Weights of a small transformer language model: MLP 768 tanh GELU.
Each number is 500 + 25 x the weight over the matrix's rms, rounded and kept within 0 to 999. Layers, rows and columns count from 0. Numbers have three digits each.

# layer 8 MLP up, 768x192, rms 0.0898, rows 70-176, columns 0-63
491460485520510513542505527499483490531498537492534501518471522455509539507535480527509449475492505519495524541486489516496517552502542444529506487541488535510498544436522540530512498482476486
509472461482484531557511510509544477511482493492501466497473452501515516461453503517482536474532472473475447576514499520486471486523500463487539498487466516520510538467505546558505519502535502
513509508538507482471530504462471500517525506407524490491493459487490490479522507527479495494499470510489540505514492472474500484458462504507486485540530491511485537522497511508469542530419482
488487484499514489516509506510497481507500512496471543519470516489498534531537517468488503508494483537525496517463440509516503531522512533425520538521496514491533536494521509526488526492505512
488548494483494482474522510498483510460499477510489493532516503522515524492543470488497485459499555509478489508472492499476497470531505534496493527521503496499496476556498489470497480536467515
508516500519526496535497506486510478504461487495500474494523555481514496472470484482472506467517537513480487515476470537484494502510480527527532538485494519509515512498530513487480515584484499
449490474558524493504485495552537487478503543486492507542497473515488534496517493480471500516532493539468452529508492500491482491522526516534547470481523475482558528467477483491510526442502525
499538512516512496484520481496438490529515531487541505505463507506461516493543453484482479491513450538516521519473491516488473498506483508454476552464485486493536513500523531513480500488517492
484502501520536489512474518533500510485519495480496529511488517506451481504518497492489516510523437447455499535507472490509534489535472520505525497486528508472529545469485502520480505531481491
473497492521497492497461479562485443507486484505526498559471525500515509492463515528496523459501493560464515475476482508551531472516498503510503522483490512457497510551513485484494482483541479
520498467506514512487506475539494505536457491497501542516492475504484503499501536503476483493517508544493493538503496503529521543496517489471518505466516512507556521515497546545505507521448515
489501495540493476497515493490535499480538473537505505526496494425472556474502541510508509518519522476416467473482528488509505502495501491550481503511468514514491494440487489532464473496497505
511533499519504530533521531455497482509491480475468474505493460509508491491516496490501447512509543519486510501492519548507510458520477495499538508497514492461507513458509497480470495497514521
494506515514476524504516525489477485500509461447520516538474541497537519452499540507500474504520528495549518513472487528482469501508509462503537521491541505476481492498564470520495536453467501
510545521494535508491484489551512496513507490483490489525472513458459494466536487482504558440511483506508488508489520519507497530483497496503463522556505513476486519514544522530503494543465488
536532502513522501526493540513471470507468539496478515495468506472453534491509527465478492520530517502489521533490458465489526438494482472481464482548453520470496509492493490489440496523496524
525501468508546491499510536531496485487537532472484516487490477505454456506501490421480485490517507488471494490521464443482476453480490466527481524532542495468523494498524497540487517529494527
483524515473474540508513489509513500522537491527469518502510524465501482496508523479468504507505474526492504566497497495533515481500478499511486500503513505480504489484506492486456478466513518
445513461494538482465509524512527494514489549512528501526517488524516503446521497511492486502537498505477480486451542499492483487487503531517550493522512505526505508502522472504537513518525490
463491471504479526485522483527492506485512544509493453517483505511475546492526518549507454509481499516530520481488492515495441530500509465502471480505504484492526484507501504499450518497465490
514514468479511458531479517487490472520504495482482496544495553513498500504523528539436538460526526532524471525473495533525447506509487492515509499500546496523508515525500474545510556497480563
505488523477556525503513469522489482486517472450521498486540503518548511485560515476438507496482496550541495513471506500485502484527491543483524508530497514518509527500501504513507471508476510
491492515499494523505538522495491459516482520471477487502495498521500495500463488465495551527495486485502479519505519463506484487493532469523443500470484500488510518498515474493443513524503492
472510488509477536509506523475505494503440520463499511472474501518526478522502519488445492500522480532515469493493485502479515502497463517482526525499498514522511497525523461513479529528509524
508488417543567495486500528489485486496518495495477540528515536452481527438492514483491530534506480499493450484497456488573471470517458496503526517531472548529555525535532494574496494494482539
515485484504528442514493502555535510509499527546482477481484512461482513481496567500483566471472499508487475500501505476478480500483473478488539472505510496497512524461505480501521487511480470
496501493506483517487490573465509500511465540454504512519507526471493456513488495496471546515513534529496499502479447472507509490517493466497513503520515509465506499487508498485530484502493467
519509490453515514477493466547449466513475491473522550525518517504467532498536498489470538453485510534482522500490465519524509511491481466494487498477473523471511485533523482515500530518503466
505503437542522502527476524516494494505527456506459490513479503488553503491507483496492536487492511522513462489511518496499504510530485482442505475517506518442508533472529514499496510524475514
499510504514494472571493493484528489479497515479500475519461523508522460479469491511488485499511509517481518487487523463492477510561511460462510498521524488487520530511496502510493507550442500
494549466540496498518513486451466510512483517496475528511500508422473510520526484527483498526519514526503494482501509425497495527513506491474526475464494521493530506484472461552540515497539505
547503488494501480492521573523511515520558493498479482508525529478448527487525532545491500520520492494516481532486541500482473529517494465480498471503523492481511521492518520488501479534455522
503517530510517482466520446446505529528547490515527450517520453553468492464526515489483482490481524535488527517482504481531511440501472537526513507512516532529495480516489480510484511533442452
487513483524507490530469476516503493501525483516463522504468503516503475485506500492475502468495508508499528457509493482546492498511473462501504516502499523504521502508450518535514508531489483
476457470493489512499511500531541502467519464501476512540504490479500533497547581494503531545508504486453582484489497466533529460536525525509494491506496484434510480467494516546478486489543517
498510518553521489455489520453473491521514541509460499508516475463453429494516514524476460488489493537509511503509487507504472513512467506479496536499471532508496488522525434548526468488505521
507540480537516498473556479498465472486564525493503472519480507498502533453546503499464501544504515531518458524460464528510562503465548534502498522545480491492526531524551524503482456488516510
442467489492504498495507514478513495517525497466448511509495460525501522491503485522461484506519478506536464527521490547516485476511497534486514514524483496513552531457492500495510464517463542
453522497503435532468474484512542473544473480498453475504448489485481519546506522483462521460531500522465489521497500503476542491509459458481483488553446470514537505496522519559507529519509491
534515480515503517560484498527470436491514529492505490499521494534509485432517498557463525515550557526549452502478470529535424500475532497513495549529495467515532583482531499508528504477464555
500473524519495484528514483491482456484502490497526502496496506511495512524526482490479502538512542478473483463484496498498493493502444465481479520518503562522500530498519494493472480480514495
514472455498490470540502488493497511530526467437469479497507497491489494509503501517507490474526539548501518480474507543493502508514499457542524533504545497504527500478486535454479490520533485
484497522549510498510519516468501499546501517484507537499485483498491552493510488448450509505512492533502488492513450520472476522506480451520517506456541538518535503477526506496504495529470504
474527516515501476498490490492488497539510503480511488525464501488439532540474459461507510447520488508522508515474534484513531531504485510487514507475504529492567484544500462492508541524496488
494518490504543479560538462480502485500491533485491500485489524486553515468536477488516509500470502520448463488469506496484503455471504525499505497506514532528500509481503504484501505475516482
483540543499469471517584505480505541503509492496493527519512494549483457499503549521516492487493500479456521504501543492474514486493485490464530491546523508486509486524527517511485505465571497
506498531480472529501494506529467471489527512491497478515503515489483546519490502511485516521546479552527497503499476480538529521479493470509478514518489500483491504561542483482511556504447522
475523497482540477532486540544486481503512512463508484518534528512486508472523516558493527456499491537536516547464430517504443495481535476537531467468535476521556552511482529485485532522485553
437504502533522498510486514470479460544489500465496506496455491496515509544504456512487501469498544486496455509487506478494514476505422478523479537511493523524529524477482517496491506485527488
484527491488508517489503493546480471504478467482495473494521527487493488461489506495481472511503548517505510464494514489481462446523518476500554503518531483478505506514518516483526542525527514
517510495475493475521505523494526476532486503534485467500519488516487566475568496472511506569479524519492491464493461505525535456554513473497550498489489512472546479524491525503495499534488497
501515468523478401534483490474536446526492519471507497503442527488510489497507547513487480467541465509489492534517512499483461494482517460465530510542505535511513496465581461560540524495486486
456505512508493528534517505540472480528466545443499541493520538496469462507541481508484454491507538576474509480485512527462455480513521521441480539500519565515570491490534508497521525479495487
529485470541472518500551530491535486495521483438522492514484468461519520526509503515516465500503464480547502538508481485459482490486465490475459481521511506463553503507501513483497566499501477
509493501489505485518514518537493519493534516482506568487476505540552532503510473475493543532508521502528529487478473528508491521564502483501531454513543511467521499506499487477503512486518510
504437432498505529526504516488448480480506534484510547496516545493528511489477492485456544514505525538471470526495513474508519516492485525552516544531437505479523524461487493536509552511448505
494509440500520514473508504486510489494539537495487481512541504523485511533471480476440505502515457529469455531492491497501513523529481461496502503455473480542522525487526502506493542530532522
478524534490469492480524518501522499481504522490468465496480491523494453484472499497492497524505525470463510497511498489474530484497514467462481542490520505513502497483517530502474486525473556
490493452494478495547524476533507467564528514492483527532478474523541522458545497493482503463521477529546498505473458525482534533530534485479521485494455486490570515523510511536472569507511508
479496501580527523539506559492452510525474478476499524492536513469452510489556458485467496514490550465547570511502451516485536507515439471471507493478510509476530542511484526521499565486406516
482541494544485483536484509453479502574516513442504545508492475529491505521496482507462503535519543510521480470465510480502456525511451530484521511507499501492509537474543486514482535499533530
504541540545525466536544517462517499552488525479516463527485476501533469506463551520492522485500488498528474506505511517505470505518455502502576502469467510485523516502486519502496519560484510
519502511496533442503527465486510511526543458451531467488518500511439509519538517497457479511461457476514508525528448504481483494458483506540555531537537518500521500501493528500528540533490491
489472495545515498549526485527530485535527525527493479509466442499520501496491518529513538482512497528511460492468529514523490514500505524519515518485530496491526517518482515457465522473472455
506493498491507505496528551538522488508503508482516497496474537513495527512537528554534483518511529514497519498499469493499474501533464473484487476577520494462520507507483498491485494530508476
530554479500508488496504490500505496530545526493518518534540510547476501509490510482475482532507510457474464534496514490517460496493504519497498553487550498531480483501514517512482516514552546
482480494546504472532457509504529521504497500467513519504486518503484475480541537470520468524499563504468567474492518469497472486529486457506503532535496503479517537467466490513503497524484476
509525473493493505510491472534463511511532496476448478495493487534524525456506479477504508460526510500479561495477478544473428541523475464502496523540511483463520547458510502478501507534511466
525514506492467529500520460498512526515528498527525501520503525531502502473491478514517501534489534486485500547486508519527472514517476528509475455499520529497504527499483548498470525496519508
499542484502486502531562471507520494544514483471520491500469471528536489528520524504511497494499484523465569534442479498506495496489482511492544508472483524523516528487462470503487481489521469
514497513547494465512509499526511510523505513478482493533528482492496533546531492526491523443519490463509495485438456524469521505517501507481535466502481485489531498504528490497519533523476522
470498497506516462499500484498516503527489521472491474479503484510456471499506516529478493486483461499487495524545490510555511486474497479511493516511538512494516567499511508527484544486476530
509485506548555451511513559509492509494479529432478540493503484512501477530514467494458498493513484516482487517492515503490430524492502469487531491514513504513503548482534475531494527552481530
497501485527455509499551502495485469509460455441513499516512523504477539484509508489507484498492545485505527535505481483495504482513506551524516481490505481465498480486494511514483515475507522
474501530488484510495525540520475487491508482493525485506489492466515513540475494504508512464514505494509517500510499464521523452493521484481476504511490520478477467527506468510492537487514472
492535503498475520519500512511501504485528492508467497508469532471444491490545535502514515503512501493467526504514488460508508477504512479503497518498499550496487475500534483536497524498520522
509498459479497512517516501457471498522537477469503542524515513448452533475481546498449531509516490557501493478504520459533479498512505473488536476485523543506545521508476515524479513528488488
513511458491549500556519490464538484523504497554461545486517496515503541537501527500510451565520562528468505504473477487490492468513512503451525489467538510509506527536514478488493498515455491
518532523522484483534554510505502535493509469507508542517499512509467486475487530479496525498487488481483533534502521487483453499514494466490500505482481542478479536514533505507471510493507480
505463532514476520545554532504522494475477480477496496510488560473535501454482457467495528492522542495462457483494467526450513534539522532478440540486495515460495520506542512501497473498490526
510491482531533517522532530463497473490478497518489509487509528498506486457495493503474515496522504507484484516504518493447492468492500477504486500509526547476505470490486518484478486508493529
498509503511528453535469535510542500476528482534487457514445483432443580478547489493498516490524524508472465547432526484489499500505511476488522512534545498490497503465504501517486490520528483
528500521497519500538522490535516497486481489501504522488512572504491488463540520512494471503517521523453495496475502523469424469536526479501527469515521503468519492485519483515490477501540514
502492468501491512552514469536536498502511476507462528497487530489468495436485509506509544511535517509496505514525507502479487486522428451511512493443492514451490502510506545525497499491494543
486485507515510551516481489501498510524534509535462455529473481493510538520498482499489467467493488521511523508503489490491516497529493472459504482506496521514489514511531478498489540507536548
480492500460530514523489484507477521494483474429481529498518539510488444503561487493454506443507486492520513524500498478519489484480487503482507567507473521505500498462500492540527473444495489
504513457540468519473516514501483488528506532526487515511489489454504451488478500510491514465500512485476503490492519505509493523517464473537555489506508492494517570504506503490497523527515483
462490481536551562512505493478498486479538542482466502528501496502504486503542543511477464461495484502482513527517483491501520476538467481491519511485524546483503462469486492507503520437532541
506482485485510532472507553525503472496500527491482523499470492481463491479486506500462437549504490495479491478505492500485513535475483466508488475530460506539495555517538491510507496500486454
480554480528517512538480509522450487519503494483433501495479486490493483542518491507502533510500496524493495510503469520491548479489480482477541505483463500479493546501528517456498523517545452
498469491498502499557504546528492489484555493521477530509485482466537533510526521474494468488498514499514480465498499494517494477513509510479542519561514513484495507507535494504479521481503475
526493482497496499502478528456526514526491495442488484486506524493492465467506505487495486507479497509480449536443532519499473517524500542476529503561489486488535500487522472507494528514481500
504487528492477478495517521494537505521517489460545501504532474497460524463490495499516475494521504500484495558499511483510507483495514507477496485506469528463502478502503530534487496544506506
481484502519522482527491497505534511500499453508517485523514493504481506469531525534510491460512494493497521517477503481507468490488470483488502511513489513502504523481520486522489487507477486
468501483509547482527512503532523488499496484509493488490466553496480481482516499512521495513487521481495536472518458472464489503543540489512529512498520525480485515469519519506500506511518518
473502475503507497513469500542504478531539466491513538507457443502480492470494527487450497511504515499460513552509475538519521502509502497552516475492477520471517534448495451515506512506476570
538490451479542449509484493528513485509486489490488519521486547530488526485511527564465555475540498492478481515486512484476495471480499484496480523528479485471469537465505503558487504501468468
470502474476545518505489542505493492494510468484485519502530527506490463503500507497495482527497499500475481503519509510492501488515489480487477511487493520498467471523499493537466477497507533
504486462496533524521486496530511491498523486448479486501484551483502502481487501508489520518488505500484512514509513511487511499488497515509486531481497559464466519484483528524475520545484517
495482449548493537507489499512515482530497478523495511496481487454486463502485510504512509507507497523535489494499483511537522512518491525500532467521496501507514513494478497507481496520523456
507489510522525497491465494481509475484543453487518490457486497534458508506561457521487552567486516504420522509541421529514512481477451482500494520472514475487485534516471525548468585500458500
481486484529494501513501518518497499474517469520478492503502518493532493516533498488498505479492513477446514469499527471435542527464500485491492528528512512466503497451524459499440495484518440
472538528516527479500497527494506465514472504474516538517506520470485536478515534506457520483520529500511471488505487533498493514533499493465550459452483528533502546499489480561510525549504502
488534494479527490496515502513541520522477478479551534492490489540518477513465499482453476522510543486459489466477500500512474498503477437477500502489497550507538508506489484488532528436572482
496535507505532502550522473530458493472460495457481501504482509470524499492542489476498525473487492513520471556502494544519496479532475495506500443500549481518486523490519501531470517493443513
439475537478506474564523511518513523470481480470487481494524515529511522469525485540479473459494520504496497487471504486498495472501476501476475495469478511509491472498542492505495520500532493
468468458509471526487519540493483471482508507487479494513492535516472482520517503500503482489513521507509525491485481469505494495533477487490480490482492514523526484494513481506501467499494463
# layer 8 MLP down (transposed), 768x192, rms 0.0905, rows 70-176, columns 0-63
544504524500488481471498519482521521475486505498493530573529477478499486485477525484480517481542491515487493494475472502519478454498504534464507530520534476522474494514495456479463533549472514
509521472529549444507489512466457497470512471511496508504481544461480511480585522488472472552522525537501524468469502471533533510518471524514482497507488509522493487541456470478507473480459494
502514492513525484514489497491493486494516484517501507404496493489487473498488503459525490497501504495463505515660493468493496491490483515511499523488514535480487484511488491470484505501505512
472559458470511521453484496515472510522503476516555491477480518581514474485471514517505494555491533471495554499472493516481551530460524518558508486522501504479575520501469496509491502507485533
492454469478490500517497487517515511497508548474480501471505530517477504479486489485503539508517470492518520498539481463509531500496540499494448478516483537531487518499465494508508521491506492
518505483513494480510520504496495444470495484500508490458494488490463491449480527508496530548545521532514472472530536468459486514494492455515480495515492528491500512497468483529548498510487504
479514483546483489498523510484524511560449471479511509471484498512516430514533504444487480532522494478525525481509491507514514466478515513506517496476522502508458472523516466495500511491484498
505499477459488463498513490513502512501478519492475488465504449514484468501469548544426511504508502495499495497552522492508498489507485487480531502484486539471512502496507504477474528489494520
535470535492516461471491493489492505517489496480529474517526522514523481532488524485518492507483512554518487519584492528495529478464524480505505509531467520532474475505489533474514477516528562
513520477491512531479455513530465484493472499510503521496492547520494555529446481481517497498524545502512512497463478448456495509522477510486465472524546486466512514535546485506511520473443520
512479468520463468514445516468453505516481481499526493568505474495505466531523497463517528519531504523479562480479490511526470467502463504520544508517467527484514525458558488493473521501507492
504509506467484507484477516502483516545509531456483507482503511531518452527507473504465492503473472498558519514494460507493492500491519491472516507505536499504518513535529510502553507481492483
513480451500475531471494478527532529528499527546498501457471501513474481460498484511491528509473461500459524487530492463509512522483498503517464523517490498562495491549490511496477521532489461
458540465487477545484467502526466493519510491528484508478509459478471495483498472462490545501496511453463502523513537534511495534486495521467475528476454497507503487514500523526494481487542474
494516469549538484485517485476521526513452480511520543486495523516549515496496504534462541498498508501524480517458470507506520526457495518504531517467493469530521523523501539541531481451461513
507534499487538507523492456498521482486556489535521511471467515490488491511539509503498481551505472444506533472447541498512497529513480526529542537464494502452455506529532522510508481443527502
506452499504476526487495502502497484511544511486507493393494500493515518503506524550515517522483511541551530511584535497504500518516516481509523468500476504521445488524482512488482498489515473
494457524513485481484496506494479482498498495489540475512478537482475477540528468495535550465496502502505481461505472490490489525492520470498509522503494495503489536501486488530523518477485521
486484544516485538521516519485511516479498476507454509465489542511483466518494522457514495491454480517522510517509465520514513504508494506501478495480511449501481486506466521518483499463490520
491541496484562492474506497478494482549471477479513506556465455507516496487478501463492559549533531474500499522477468522530552487511475486485543450511468555472477519472517460476491479496511499
487497483481509505458479526545541528486525448544448500500530491463511527507563495481496537510503457468530489443473506506462542492504469542518483491507503491514482435488506525472501505500524525
562532535519524515503470504484494518504455512547475477487483525542489488548524467510536512478499507425465457508465462553449476510487488494504468500444546493522518492515472501471443530515522488
509499494521507478499455513439533509457499446534476495575497495533481508504464511553484465459503496517479466472458522481472526509460520521490516519516521512517492519501474487518534489498518498
522479495485502504481522496508476490492516501522502506464512496495460484492483482518555538516470500485473503539570526469524487518471523520511461495498512492454475472490450514500510501485505472
494526451527530501462521446459508529492491500462487497551458551471471508528570424506554478523479517481476437514476464504451461514489547524498434535487531507552584497521477561425523551552514518
470485481465463525471483498473478494481530494485500526491499524543523502502525442483487461530511506538507537492516521539516476506492514490482479520457489498495519505536485528497506522489518566
488528529533481498513567496516477511528461487503508516490483434506550517547546498439531496505505528488510507472513541538484490507477496505499525531499528488476530513498540511488482481528469501
498456518536478502533519530494520478490510480501491426479487458522512503524514468459539484516505535506498518540554503488502498471551470525488472490520509483518464476503524480510520483515519533
530506539464484466503504499501519511529539522487508503541481497502506486476486501492488483505523500474494481517456460563462490521479519604481508537495517530516474445445452514484488518478540492
481494492491521504475516502512509457485564514515530514480553521487518515469521525534527521477499494473506530512548484533452509498486442525476506518469493522521479477458474493481507503471512485
482437466488524528509513466482504501484508528516514504523476474524489529482536532529511479506507517493523463499498529507503522476528467488511468559462461494522509522475467514440473512528472511
467518461500480505471477488490534502484499529494482487486460491504483494489521500459492489500496495500466479474501492526519553473463486521510516505507509499499509518481499513513506518514519502
480511465530532454497552502486541501526519534500498508449475524493461443512463492542465466508480493454487495538639451487484486476484499516497523514495481477520488481520493502470500519511487529
496479540491492486474527505534534501506513492501495504521515490495494495513497493480498471517526526514492490495490520517488477476470503543485502481496530501514471468437542480455477466498524474
469517533458529480525535470489425492516507510509532516495494534487504490509465480505508510479514479606504483479478513516496429505502516498521507497490498475524456500491456539479522496502502501
468494463521500498542517498554522516453504472489536564436463475518508551530507522506503476506523515461479494497524509494466535507503513484469502514544488497462493519505487508503502508497485489
586449523448535540514476469480496475519467517495518525494503480494497478532472489453517472547494497484509551521415489472449492535505467455484531487521455524518487492570507512522509484502538515
504508515486522483518475505505482519543512501507533513479496537466479459517503521474495519455542494514478536457541521475480506489499485517507510516503480516507515492494509529476480526465485449
496481486496494453479525531555517498486526557470447538483500500491515487494481495525513451483467495530495475513557550439513493481498488498531494528520507522516548488410477444467496489495490535
461527496445564488446493509484465518466518524478518453533504537475486496484541505525464448524515440468444414452482463487486484473510552521585514539473508504507555518511488507492445513501497538
488523484491475505481462481461506512498482508492508534470479529476495528494480524476462527467514495510538560494489529498519507505503527503505524495495520464489514507495502502517543497524513506
482512545508528502534459487493528536484480484485475532550488500465527520506514522490509582522503471468541474505468539453475516483517469441551499494482502528510471540538508528485447469496490476
478546521468549505496457467527511476498512465555474486480503466484505497512509518512530492527509535496489472484511502526478470484512490470492512518502448492518484566504462511480525481496521547
481478507497552532518497483484496505516488540475500496470452553481542502462532564521522494522503472477522451483479498494502504499520519495491511510478550505546551543499482485487517498515423530
567441451495479501489475503542517479519519483496541479505499529475494533522505480508507511497475491484481543512507485509570509494492465548479493514474500456493477455520518574479517538509463511
501522483520520464503486441517495491527491523504480477512507517524502497518497488496488481447455510471545458506513510489487502497492451460534467515467479481504490493538476484497500514499464525
475497480506503450525513497484510515524488490493504499496478528506513496494533475510491480465504494440507484509515508525473498492519505527465496505520501494514481478481485492491476449487560514
536513469510506560528488485522474522525452456521508491512489540451485433537526421515482489501490472540481497483468558522461453498538554449484490501498524520494495517565501529525511523494503483
556495462500462497479535552514500542489535497522546521523518485495472480434471490478497529495510524549519489482478518517490478464528533512523467431483511521481514469502500458538512480485511527
518476486503520484467522488499538516511524522477466501444505489509496532525523481532506520488493478501472497515544480505509540538483513546507478512489468519501465525511449494521476458511480496
481486502514484479495519492527533457494516454472536473483501514475474458529494503555475445455514496493484524472624482525486447555475475505504532504508465506498491527498508486450531521487467514
524456504512469505477488462514473459524514491502498482436476533526554511514564492470488489515544506482522545559486552460529455477520556492455484514530548532523505491553543495511479529494575535
494472448504452471443518538552503487494479527518475457506440463426493538481422511593511494510496485448518517508516525476516535487540471519485524514494527526493492474468510537519499508540494513
473467523476536474519495487529488530528538507530548447477481591487490458501526498495474492495536520525470499495492506479487513494520493537482537487463510479492460506499541513498492520499472484
510511473510550539474481523480522444452490530520471493528478532513510517534534510513523497446513481487503486530488481491511500469511488501505481479474474468507517493494480525492501525474532517
506499552507478455463457539547530521484482541495515454531534485481486499476467575442514471502469502503528504492465512488495505508524498494493497497526562482528500505497514494460516481510529476
489469468517505499498499469500511491481484507480472508497479515468502553516545553524489473542528508523522504493442468423475546458559479520538516508493497526530508485433503486498517552475484494
521522485551480480497516479508480530521495486514490514480507490488527523500537489496497517493491482505501540515540475487537514483490475480493512460519544460507515514514480488521518480530492473
492512508507499486464523526453508500490460479521455482506476538540468591456453430521511501476550511533471536487522519504485531479505514503498469497518521516487474492508465521462516482534499537
485528521471513498508512485504498509489522510496482494399477492510508503479513495495504479495488508507514515489630499503492515496519502489544509537494521501495478537526508504480499503477475512
460514501522553515487517487410459454475534520558556493476533538510473473481502515484554525544522540506457512527530537479487537486512510446491500515476536499459513473521499468479488503523469484
507480492413510467501490493520502504492518465494494475493514474498491495504522455478541512511540522542483556518540506519511493494493550535499492495511529481520481466519454512505500529446534507
496506487502496518508495507517508481489491496513481494374491507504516494492506494501489492506500514496490495485658521502482504495516494497501494495507498509482456504518495500493453483503510502
528527491531512501458464527559536493456451532467472507472476506513456509486523508457495497477475502512484498508441442504494518486516505462522512510510465523500521495482534491540497482510526527
497466530478488516494495496518504476487446503484522476500494518469486525492544510508552545463481475494484466464559482487556466498501514516471505472487528517508539497507516479473528472484542476
485479513516492533485524489484521493523437502501514508477450487485528466500447461513485489529490497529493490502511481488540481512506477486504509477521490514469515487495489514496479457508477537
521522487482511486499532529524464472491516521517488495495511500533535512526498464515478516510499489510497483492559476504523538516494502536475504472506515511503453489504531523496510488493513512
533496476503498520512507493491489538482472498472549477529483544528461534509530493509471484494512501523498494537455438537500515502469524511496506444472448516504495499503499501495490473496491471
516502522485515509506491533470495504503477482495469499484504474481524501521495519501478515477528460520508524494543471495481499474506504473529505491483467493489497484507516520531505479495456500
521507498458538504455441532502518496505535455529496463552549499485465564517522503464502504518525493493478464482470518499506508514478491461511510484506506524486484544512471499531499492502458458
499528536507530467506492541511511514502463470496547502505510506533560484475479491496500499483495509493457532473537513501510507493479470517486517493507563461505475454514511496552531459481473488
494490499510490500502504504520497493491504502491494502383501508486491508494522492514499493519497487522486517518657503492485493502505495497510490506505507497496499528509502516511475502488503511
542466488508506516527510468537555504447559465516501513494522485439481552500493561491476479502481478456479493508552525514483527473481481522469512520510495477473471456501489501459455485477468514
498512488496501493488443489480518508519540489529478484531483523490517460490459506523474503474520496486467494437474499550517495503519519498515482517530457492498517511516475485496471473503497508
511507501505519513496486483485531522541485511509507508559506473490473511493499482502473497487509516518472506512463518534502494503506528518509527484519511477535539517485510508489531456510480502
471460503509501484479514491497537494507496501464523516462510473506565518544496490488503522516510484523521469499453472535451483491509491515515543484511493485490551539521473507495503460463488494
483537507500495477466517480462489470517475451507486484490502466521557515516489495467519474480483490481500508508491400538475490483503476553490488518540488466491478475484533490474526519494507534
437494500496484529502496498498467513489495476454524478564489488471500480490509531498513479468529492547494469490513533492539496540506472478507488506524471492489488490489506475466480493486522510
541488463500488531476503473501501488476545511494504485516524511494503456512533484531487474486536493481494513497506517507489500496513512545493503490515503471514513467473514497471513474492470476
508464463470504489441444529519471521527532486486499495525508462535490508488485530527489470520517495518501481509454522487537517500508509501503543485493484496505520495510494520486532493501542486
490478538527500482461502496495482502516514518500532535553534483511518492526492499466479458521514511496481511513445448507496501506517524524490510491492460480515496539522487491496539510498505497
516466513483452528480500510522493533561460504504493520483504495532541455486487499517504486510454514525495538467501498505512503507493486528474485492448512453518494508517502507465542507504478532
463511515509506476479458512502540495492524493513497447526474483494464527518510507503474510466481466455494476482548505504511496478434495533504486528481496499488465524503485538502515523485467512
472514534477489522488489508479490453512504502472518483503493471508495504568510485485492507472526477467495523506451495496498516515488530529498488496543524520509508495532511467482520495460516453
494486494485463463540519461476503472497482497493505511423523497489537485475490515489524511510499536459511485502602504511491481508491510494527500524485482510488503480497483470533502448521489498
515491509514478520513542537521509492511506508511532501445468483510492511471512513474500499518517487510504469475580494522510507500494499513504512432481485491477508538546477466518490484519525466
536518523518506458508482523468499509528509471531481501464498488524530493526489492446466502531477488532502546459493515504459506489468492503527469463542495472520489500480491483512523478470523517
546500496503457459482485492489499534483535505491463518551478529478510516475500494538521490456469499497447464483444529508484451529481534513528496493431524504536572496545506489515499485541524538
511514506520501426495486475500508514522504480468530479448507503517502513502510489534513488470536514499500521501564469503535525471514526507478535532474508490497487495490485515509478514459496511
507487502485524493495533524488513482475516456522515515418525568510510539492477504499516496480515494472506484526556513506489473535493511535501484482511519518527485457477482497517479487481480515
488494540513507513424460483489526492513478493483496491492514492520478472512497525488524497521478486512497518523563540493476487492499472513490499478493478478493438497488476451491540503520479530
486472480503541484496516492495521513473473480518502538498521557551510495510538490526475487473517472490490527530491464468486473484497534540469474515520474487469500555518506498493456499470503510
470483466471508494461502469513503498523506516511513506545472510506508494508485513466502476491506492448481518472550473527479545506482471527529534524508526479531493536511483483477536473454499524
487501495450502499509489486498468486476521546477497512472487491501494490474479482469490541514495510492505517504506451539500513497500508506512482502497481492498483482493475480529519531524460513
544506493524470508488500500474499509512488511508509536440496514528504491521464497492490508491488501477525473523624488531511498490505476479495503506487489484480504489538481494521486495506508486
528551572497506479513556512487474495527500483472479485450508487464499487490466482485533475533510505470546553478460577556523479554516501480448512513548475522499504537471515536520497488486527474
541537504494509536507477501512493525485473463476531506464501522427525505491520499481506497555463531545526484517457497528481504546483488501503558479495491486514499511482493453477546463507492529
516523552513461482518509464464492509503486487502508505522495509527507538514495478503506493491498496526506498497473537486499477544473539488504517495502503470498541533480535519476516495513498509
524520507525452505490508500505524509527495469542470490526526508478530486502508503486530475484515522535504505467401510497524507472501515520491478482525490466518541492517492494515511523471500502
502519541492499480494497497499486513470494554474507482471513499506505554474473516502479522542478488487507498513540530504489499490455492491514472513515508465499446502515492491532531476471516490
479488492496491498521494512503510496510493503498503517350506503504516491500515498513490484487488523492479483490646504494491499523502487500494500498510507516493492511503509496500491507490493497
500523493498504499509514491475527502506470476519490528535503482504474504465477520529478480503536505526539494495433515546530474480492508543484531511488471510535508504500502514506519490531490528
483518461515492487467504516509504496478544485490481468507433479506493520453535477548520505404442473506531494473453439471540481530496567533490444450519475506465462474482502480468462517488542462
496531534519490504517465484512482515496467505520504494508463554504510515515535550536515505500534477488515485473427519499471461525498566537484519539500513486482519429521474542480491528544490517
509478487518485481466458507460494528502478557492482523420522491521454472493494513499510517509499485483483499508587490517519518484471528481508498504520520520469564517513499502481491527538501491
513526516492526530441466474496488485508527503522529518491486509496492508535500510444530535545521500488478508550559482533506535520488501488504481500502508459481493520477471469495526505463485496
567501554445489519484461486509534522507491510498506490547504527513533503488506514501489536490498499470507476484508510530514533524489508515495483489504509511481529475509496507510525505500506508